Weights of a small GPT-style language model, trained from scratch on English Wikipedia.
Size: 14 layers, width 256, MLP 1024 tanh GELU, 12.5M parameters.
Architecture: LayerNorm before each block, learned positions, biases, tied embeddings.
Training: a variant of SOAP for these matrices, 208M tokens, 3177 steps.
Each number is 128 + 32 x the weight over its row's rms, rounded and kept within 0 to 255. Layers, rows and columns count from 0. Numbers have three digits each. The size before them is the row's rms in percent of the matrix's.

# layer 3 attention value, 256x256, rms 0.107, rows 121-127, columns 192-255
084:151118070106120164188113152110067139142092084118090144146115142226093167096107111151099102121101083115129163164161084187131106138119132184120075108146132126133166140168106132113082188162191133
104:147168087105208115131146114135062109160164129155111174101129065139116125144154135166161114115055144146114150173173166079135136126125067145122119174153157082154153122167162111086122173122129106
086:147154128042153113159149072106090151186141120144084141141152147111074180131118069138120080109082131142203132160111129127186082078127170065131118107148158190092178131120104144134103137170102165
093:115173070128129128133126118120124146114165154142070113104126077105093037135162134179111116077176197152141124122126158131126134095121153096129163131149099140140109164159143123188140099171121090
089:119111146120081111150120101123173138136151098150202151072111095151138097160180087096121156110107149103142135127114183231136131156168154113117091213106149160105128103101139149170177174142124078
084:115147124150152148144084113179141102112159141106151131142091131149109096201073174111117085165163093146128115179161084198115163129074139121151126149137081138046078110097136184160092127120186175
097:098139199121127107124078193133092174101114134129108125154198161177135098157174134120118154068100191122133131103137161094108134141195115120131136132084125134170131113138118122181153095121173112
# layer 3 attention output (transposed), 256x256, rms 0.0882, rows 121-127, columns 192-255
075:086166160144136129096129134106173125144122133148146143110177111076122125102137119137130097112154180148101156092098148092152146140111117084150179113135146178071127074054120118110122042144080090
120:101052150154126143129134176127154200069107129134193162118126171138092142122128165119128115192157096152100104099055084141084154131100137125096132109104082133112130138092104129118137111125085102
084:093076094164118109114116144118137141072146152086163138146131102147129042097159153085081158125164156087114115065097135138116101194198159165124121126108084133102074098126154128117169082083125111
095:158107174136137137075159118204161104131124106128172122160118162136132153126161088093157169124072073157106123098136106140124164152121114153134160103070157132099098091146159073086111116111073159
099:119144072146171100133129155147110162137150153108082188111158132103104103104138123104152106104092106121151139138116181134115126141126153099142117105149119152122104119134151102090156075097079202
087:135146166066113117088192147171117103119078096109085096183142118186136159101146118148105175108163120085165170120104161073106108127111120167118104075105128122122115094149122111107117109121157101
099:138099068213130172141104112094172055198125131141125134086078119104118113138102109149187101111141107142144148124123144149128106093124185167115153145088127117170120143084121156098106178171072125
# layer 3 attention query, 256x256, rms 0.1, rows 128-170, columns 192-255
094:129110212091121104155157113171097172144113175102118118117191125115170154124136115168061107107113127162133098106179171094148106160124184087153111066141156129208057148094163076160138107169121161
103:110115133109203100129145135125172093110133136168090100102184068153114145096155149151097110121105069178081122089089169097109149140149130131183117137126141095142166091178130030092127085073165115
088:174124103094192127062133125104116072140128091080153122047200085116177094129165152095114116130152113197138100190025107135086123056149202178156181141165100115135112174120108177107091107120150165
107:120155150161124137137199162076115129120070183108140080113093140132174104117104196125189106095123133160103147136131204160106159125134090092096119148195092084142164175085131143151123139167180150
097:107163155170113144155165092098148119104081135102105134178112098147221089077163155073092153105089151145129123071140141171127081155152162111157151088111151124085181136138113108143105083138105144
101:094131157095163140150134150116166147129038194131128069111127084068154145107109174135140112155106136122159134167143119133145163038130122133121137153115110115184147183153118133211222117071173119
098:112124129142121098081166123110169096130128177087142164138155102111101111136166122144091092153121165111117105122095125112102134162140120131141099113110108109110132143142149195098155112038146115
092:109110121124183107088118139148110226074156149162157063121132173130080148116089164166150150079155101151110180088089176123134130115097101143082153161118141141135159126109121157200198139233133111
101:120136092108139145153156077169102136136110151092162105129105138142069180167189141120194121081138088159135168101096153071041181113084163123097113185154112147137109143102166115054120126097100112
094:118098130088051130143073127146182165066134155077099145073117135117073163115116086166100146130083126142167162134136136172139112179076104143160149121164122152123142151133108149121091080109157105
101:130174129087120116125129117130106078150088126135112129139100111114159180098101142086158127138087135168142180129154163093170110119132122097091120142118135102118186096121139150204035087112141174
096:109101152153120133162137111093115115113192160139104189147127116127082111160145164163109112161126206154123164125092175145080136098078096181121201090136073160121114128154179119123134122089108091
102:191140096155143117097166096071135142125105115134127135159150111104128137075132173171178156097116095132161168187141080135133140122155061154160113140166139105148073140157173097096072145163115176
107:087114163138155174104084063116101143110145177159091114181087132184058114217096141122090161178139176160108120127149174174196100130133138121173063101098120146159158133149082102109094139087164144
088:129103162168132180124167130117089115088149080147187106152075150139121127092100180085095144107069063139203087099111106166132144122090161193137112117156112144085144049137159131113192117157183130
094:117124141129096169161169108054134156123101179123172140139095134135176169121098153103115137101145151126120172156126129119133145160125146118180146088128095099108160160120107175138110162125105115
093:144148070136145148123163105149162084180102121118131111171128114100078082144126076130163117108076122129161190104184164094143137158174141122126112128133125145135121090105158085162185168163146129
090:054172105151085146143152136107164137102132144160108140161056141086098094107128135102067148125198155134122171117066150129166132133141139109205159110144090134081145117148185114062176157121101124
093:177075125110163131091186199149179121141160137109098119147150087102115145122149153151144110102119101091167112097147107118133114126154221113144169156113144192138120107081189115127154125106128115
096:173115171105148151136124177153185061148112122157152081108197085126174181123167113113107084154136164105132140135150082121138123150151161092140123089159105098115123102096115102168151090158081178
096:099152139101113095134099149135140098167205090131114150083118065144142065088156126148120178142154201111097176115095183169141135199070112167125141147091168112126117122118102100149132189111148117
098:135092121141079222146075105160150108114127156118109124157130120191143107069062164121090112131124098168172161144087125091146125182089147150141179160160166183112133240103166120140046142122106070
104:073158173073183050089122144159107149167139140112097091057159098077129163087154092166116198146122138112197157152063138139169121134108111198124119108126154109146117151128174146139112117180120124
096:153134073093150136142108134137072138120150119127150138150159146137107119172154123117074162090149098126170076117134132155189109101128150100081121135140168113097102158010084154139070149146090068
098:106135146151063139184111164131122140098114112102105155089122126060123228108081153131089083150188130156127144130107117158143109124072137162130196102137102085135118149095166194140081153127123183
102:136113142136153167141139148132153105155129131115170070195104145130121160132145151143116140036111067080108146101186131120132170107081106099092124128123105084130155127133142132190058102065186151
106:158180117140149149076115113148133177137069125160102154117091097068191106178076086136088151072135131111091159086061089085136122117174143104089135119075108101146165137154150120081168097160167065
097:148100065163073137139095088146193125200123109179132102088131129114145107144145132094108155171185139143061155165131133120106127152115185104106048128062098127110141151138136124119119156125118126
093:181123123139168072123131131097182155144125078100166140095171128123060120109075103114141145032114099190129151137118115134122198143144163120176084083136097171139191106128164120162111073132133105
094:102132135075139178131118217109146142168097094149106114137113125123092100129155124150164097115110086154073130098147171095165075172133141134122169127052180101072080089128107143088116084134135172
087:099056110127080150156108087111140111130160153132103088126102119091082146129112193134128131148161142138093154127167164088197125074092182164161129159138106102160170133162170136124182062086198151
094:140145089072175081097121129158124155098179123190102066078161102091123132176110094151123101099114165117052072085170149113222142116096132192103153134082135144160157084067052107155141158174137190
106:100133164113161127116135115153131100197129073135103120126147131108128139118093186095119118113102121099107168177185116107117095200121154162144124085187098066114069174129169139135111134128094145
103:144126087142152119071135143138120094135146117155158128179142165188072141097070164168107097062120117128125008116152090144078115171124107124134149077175130154154123137138082152125127123166126115
103:118173110123070137142152148099137123153101122102143169105093142126108113194147109145118144186114111147125123096085123094234143187088154116106100146116170153063127148140125105141146127155106168
095:118102172158187145183109161090158077112098097088135099061128106082144145147151189150093087133102109152136110120149156073104177147135204129140111141095178128139118060176154197123063142182170142
095:211117089093092104075148155097165145139109124087082120105165155097081146111118169076127141145119070126142113142102139089157172132095093121102121125127144159131107149168107093087132109090094130
097:080141131071147064100166080156149196077117127140129153099177110152127166141149193158098129072109159115157105178124117126131054176103143102136085129140163098123148149180177165143189109089089124
097:179182118172155135110111103125125129144157173152116145114119117066152141092117078179117126086139125107152103130184131119147122143164150103125091146158123139101117088082105147115145106161121125
100:153130151138158134138049139063156170147117161165151163120169129138109125119124156086114110146107183136113152186160088140171147156102122129088110158121126054126171177064109149104110131174157137
093:089188202078136085047129142100082127102149152116120116133121075143143143085089104120128109114083110084082099098145120115074126177139073123129133192139121087129095152130113186182159111144107115
105:100093082085121159094140126129112186160065084101097157119173146111106158106143152110139111114165208115134145119146115116146194188109126090130096095126112108094047112152184096122174099120081098
097:072121135064138188156130180123142149120174107148131107112107073138194043117118201107108116124125180188153122120151141084102147145121102114193095121153114158171139142117085132094111124076149182
# layer 3 attention key, 256x256, rms 0.0966, rows 128-170, columns 192-255
094:147180064071129141113149145144052136153183167143111099107102122134103199126156122137159131138119062074165165104118120141114141161129128186151100144145103136158179173121125156102157103155112087
107:136088136112176134103159162140095108171138091157122105183091198065099099137148144123134123225168109109142073133127098169136145073113139144140173167082076131151135138127072126135077164169148153
098:141145119159138109119120100128131132109150190171153144128115110137163096163154171209160114170058198190087158155086108095090077139142129123106134150152129177186136130195114068119151115104132123
102:110134137090132134163083134111093163158136118166129128063060131157165073110174150143113100138098153146198133093137150160103071123090145136072181133118144138133184121191133120110125093129121133
102:139097072139115137142048158128154160125130095051120135088169149168102100108110095150153112078174071191206119088120103166096080115167132178125148153194160104142105118082191142143191123096086084
106:126072120195150150132148111117161128081148101087122014125120190164155167098146141149102153161096187140139100125126170111082203106128144182148171095087117170086153104159115114128131114116142102
097:149093133117155090127145106144128144092101172153147152150111106155121160068129119158106153116120091102221151116123138156111103149102115117170144106150185154158114112042141168088120062155075152
095:153083134146116119172156156114112148106062144175168082081106145117135203113129150083139179127103123149106202119195152070132162078145090116162063068161124094132131079148140129129133135196143114
108:110118147111126167121153166093049157105141122123124119161087114196155203155116113182072114140150127105128139089133161125113107107104111145124100133086111129168143207049116122150114111137140125
092:115137089119130136123174155145157130157127150123171121093182117143144085091153147061129066163137091124071166141136134127150129122119131115111112100095165087119099119121186103144166165111070137
107:132103137170133109163119112127084140031113124090058091076203153106094146077132109117167153170057140125136169100097142089161087161104118108118122106180097145126142147132142148116129146135201154
104:067128124138133161091105086129086076137185094080096110100195050132093094112092156209175136156133150156182083137090160148152140111139093082137166135101117119079090194063108110105141143133073175
107:102144158192164110073107145124102164136171191169037206128102149125138103122066099179154161164158168144136120159073113076169069161156150140119143125144121160110108097157115112121155226094150168
117:180144140144129116169080165143138146102106131124124056134167133064108172130127057124112129152175165080138168121131120117143118093096160148177156067082089084128128097126163089098122179129140148
096:084142116164109166112086140138185080148127082091167143164161162121093143080130114095157169138173180067152133069156142182107077124123148119100088157106070135131154111163152117187047136105145153
097:136121066155142158109155069136108155117151150128123132091234101164124132126151130090137134178127074165147121121162120151113123102107173101132142214109113143132110127088130180148153174110113123
097:081101121093165110126117135110074165140149124087090109084103141147097156102126098125115128161149136140153187108130159118202118198163121147154170101148133132123142159122171192130107204109114164
091:093166139129153071070109145184143123149093103152141098138161154120109157155167110187180094125138148065120151109136136135112103139080118111108117082130164090082114097131083183146107167117126086
096:100150078154151180126164063142065173147112081121085104138136223126127134086124150151110079132175026157175133154140119119158144101155110129149077088095133191156111178138125140085186167123124142
095:136121090085196152103164135114202111138149104136120133108108162130137087184110145210077124122101132152103134190134123126113102102139112177136193124117117127164092174097159147111124095071167088
099:090173119050108134152128141140172112131103109152144110145123094106114120116159121205123148055129149131132079135146151090081145109040110106129142129171180175093123116101089164132155084143078148
101:175102115197148153141103107106148106141095147130197128125151161146100096152132132107205134135140128124134148099137076143090154101104130112182061112126161172154172127098080176196127121145129120
107:122147117127131116126134115145084118189170087124056095138118140112061034111171132132199143124097145155130161145080121131132109159137179082170118102114137106168087139125195078085125084116115122
098:190121103156066141142164082124144147150089128137136166124178206103104185100118221140140151148157166168063174207126118167119130125154174109096116192113100122128116111090156126174137146135156123
098:176123121123144152133121099129153149168159133126124125105167099170148085151121161147100123151069119112129129113093175079148095188160159126118112119070148087058119134104152113075129140120194097
106:111106130146092126115080091086141094124107118119083121156103186105138143127132095127184162062148131116114158149102103143086166046187132089155103123113059158134125122101198063179091193182157155
097:089166177135083057119130162085105179134144107157153125115106132085102140088120091105111123095153086142092145112100118117069088087085109142128134119189177128158171143160101113117105148171127138
110:105097196150128078184075112117151138121075113082149119137136132095165134076154060118121066118102169147167127095133125043158108112147156153112157080115097161139111120151135164204131074104154129
097:146091133127111112140137139115115151100144101128123104129083125114116081110188182152110152102077115191138120150111184140164089200100023113124126095093169120140177134130168125163165109094196156
097:130113082141067149119139144129123109129135090101124139152080123125090140120160076128075100153176142134160136136107165205125187117122137177157143152130116118090129157105221130155135097178104117
095:047108135136173159076102130114161121151128160098116102130136128171086060156102165096124135171126102186168126089133114150169130101178097118106200150132105166123166086162117124065151114145123197
099:120165177114117106131160135115124171082084101154119098135078139098109111129157160117051117111157093080159114127130134120165073135115148056125083169075164094060151160165151150101143145107121086
107:164171163145134097138179074070125137157111135114113116116156078151140128171131037124182121132152081110196119113128176086168120100186122174101143119161134118109161168104162154137152112125153196
105:129098089127159148164162074169055130117168098127144135139157125146122179106119127154087165152195078175129104087117082155075155175144030130144079055109122121105063112129112136127176158127139150
107:140109093099157122140117115156143114131100143137137159123091168128100126070108106125126061130159140133190148153142073191174057171123176134098141096140112180115107163115105148140071086137159114
095:162106101142143082109084141139149130118181147123083143122069128134177104144115146144119090199113105091146183065103129143133139142152070164094199163113064130107077190174118090165152041135143105
098:156169095204147101106174140117108110170154153136142182140167144145165135102118082110100124127174121156181152204117156163105066103204130151129158059094178196096166192118153133118159155084107151
102:104110137078182097096116108120108130154170103091136093171132117161146097093152076085190137106136159112108107146046161174098199102151119113108081080136155049161104127079096116158114093104137156
100:119160138051132113126148067097111114175118196116114118166045092160141091088155119186141135160146104176190130143077136100095103151095142116105109135114182136115112116139075186155157161129147115
102:110075055076161166038161119121118167102092097141164098184102117096132114147134112154113154175164089144136126106153085137075106125156166169078099163156112136164175024178129166144104090132190097
101:111143134071123101122203059076106093159114142096044158121158087097112136149180124100166114107112150143130134177133124128108137090109149114119123091161118100181117077129141176150109086158108145
102:108062086120162079130131189104158119174061118130144212202115050153125166101141093159129145102114141067148133127087130100156129139166161158107093181077115068118101123087139180112150045124157165
103:100112112096170172098138162133136093146174163168101105121197081067129137101156103108141144141139150084141119109080144140120086092131145120119094107144096129074133121120164123131098101175123112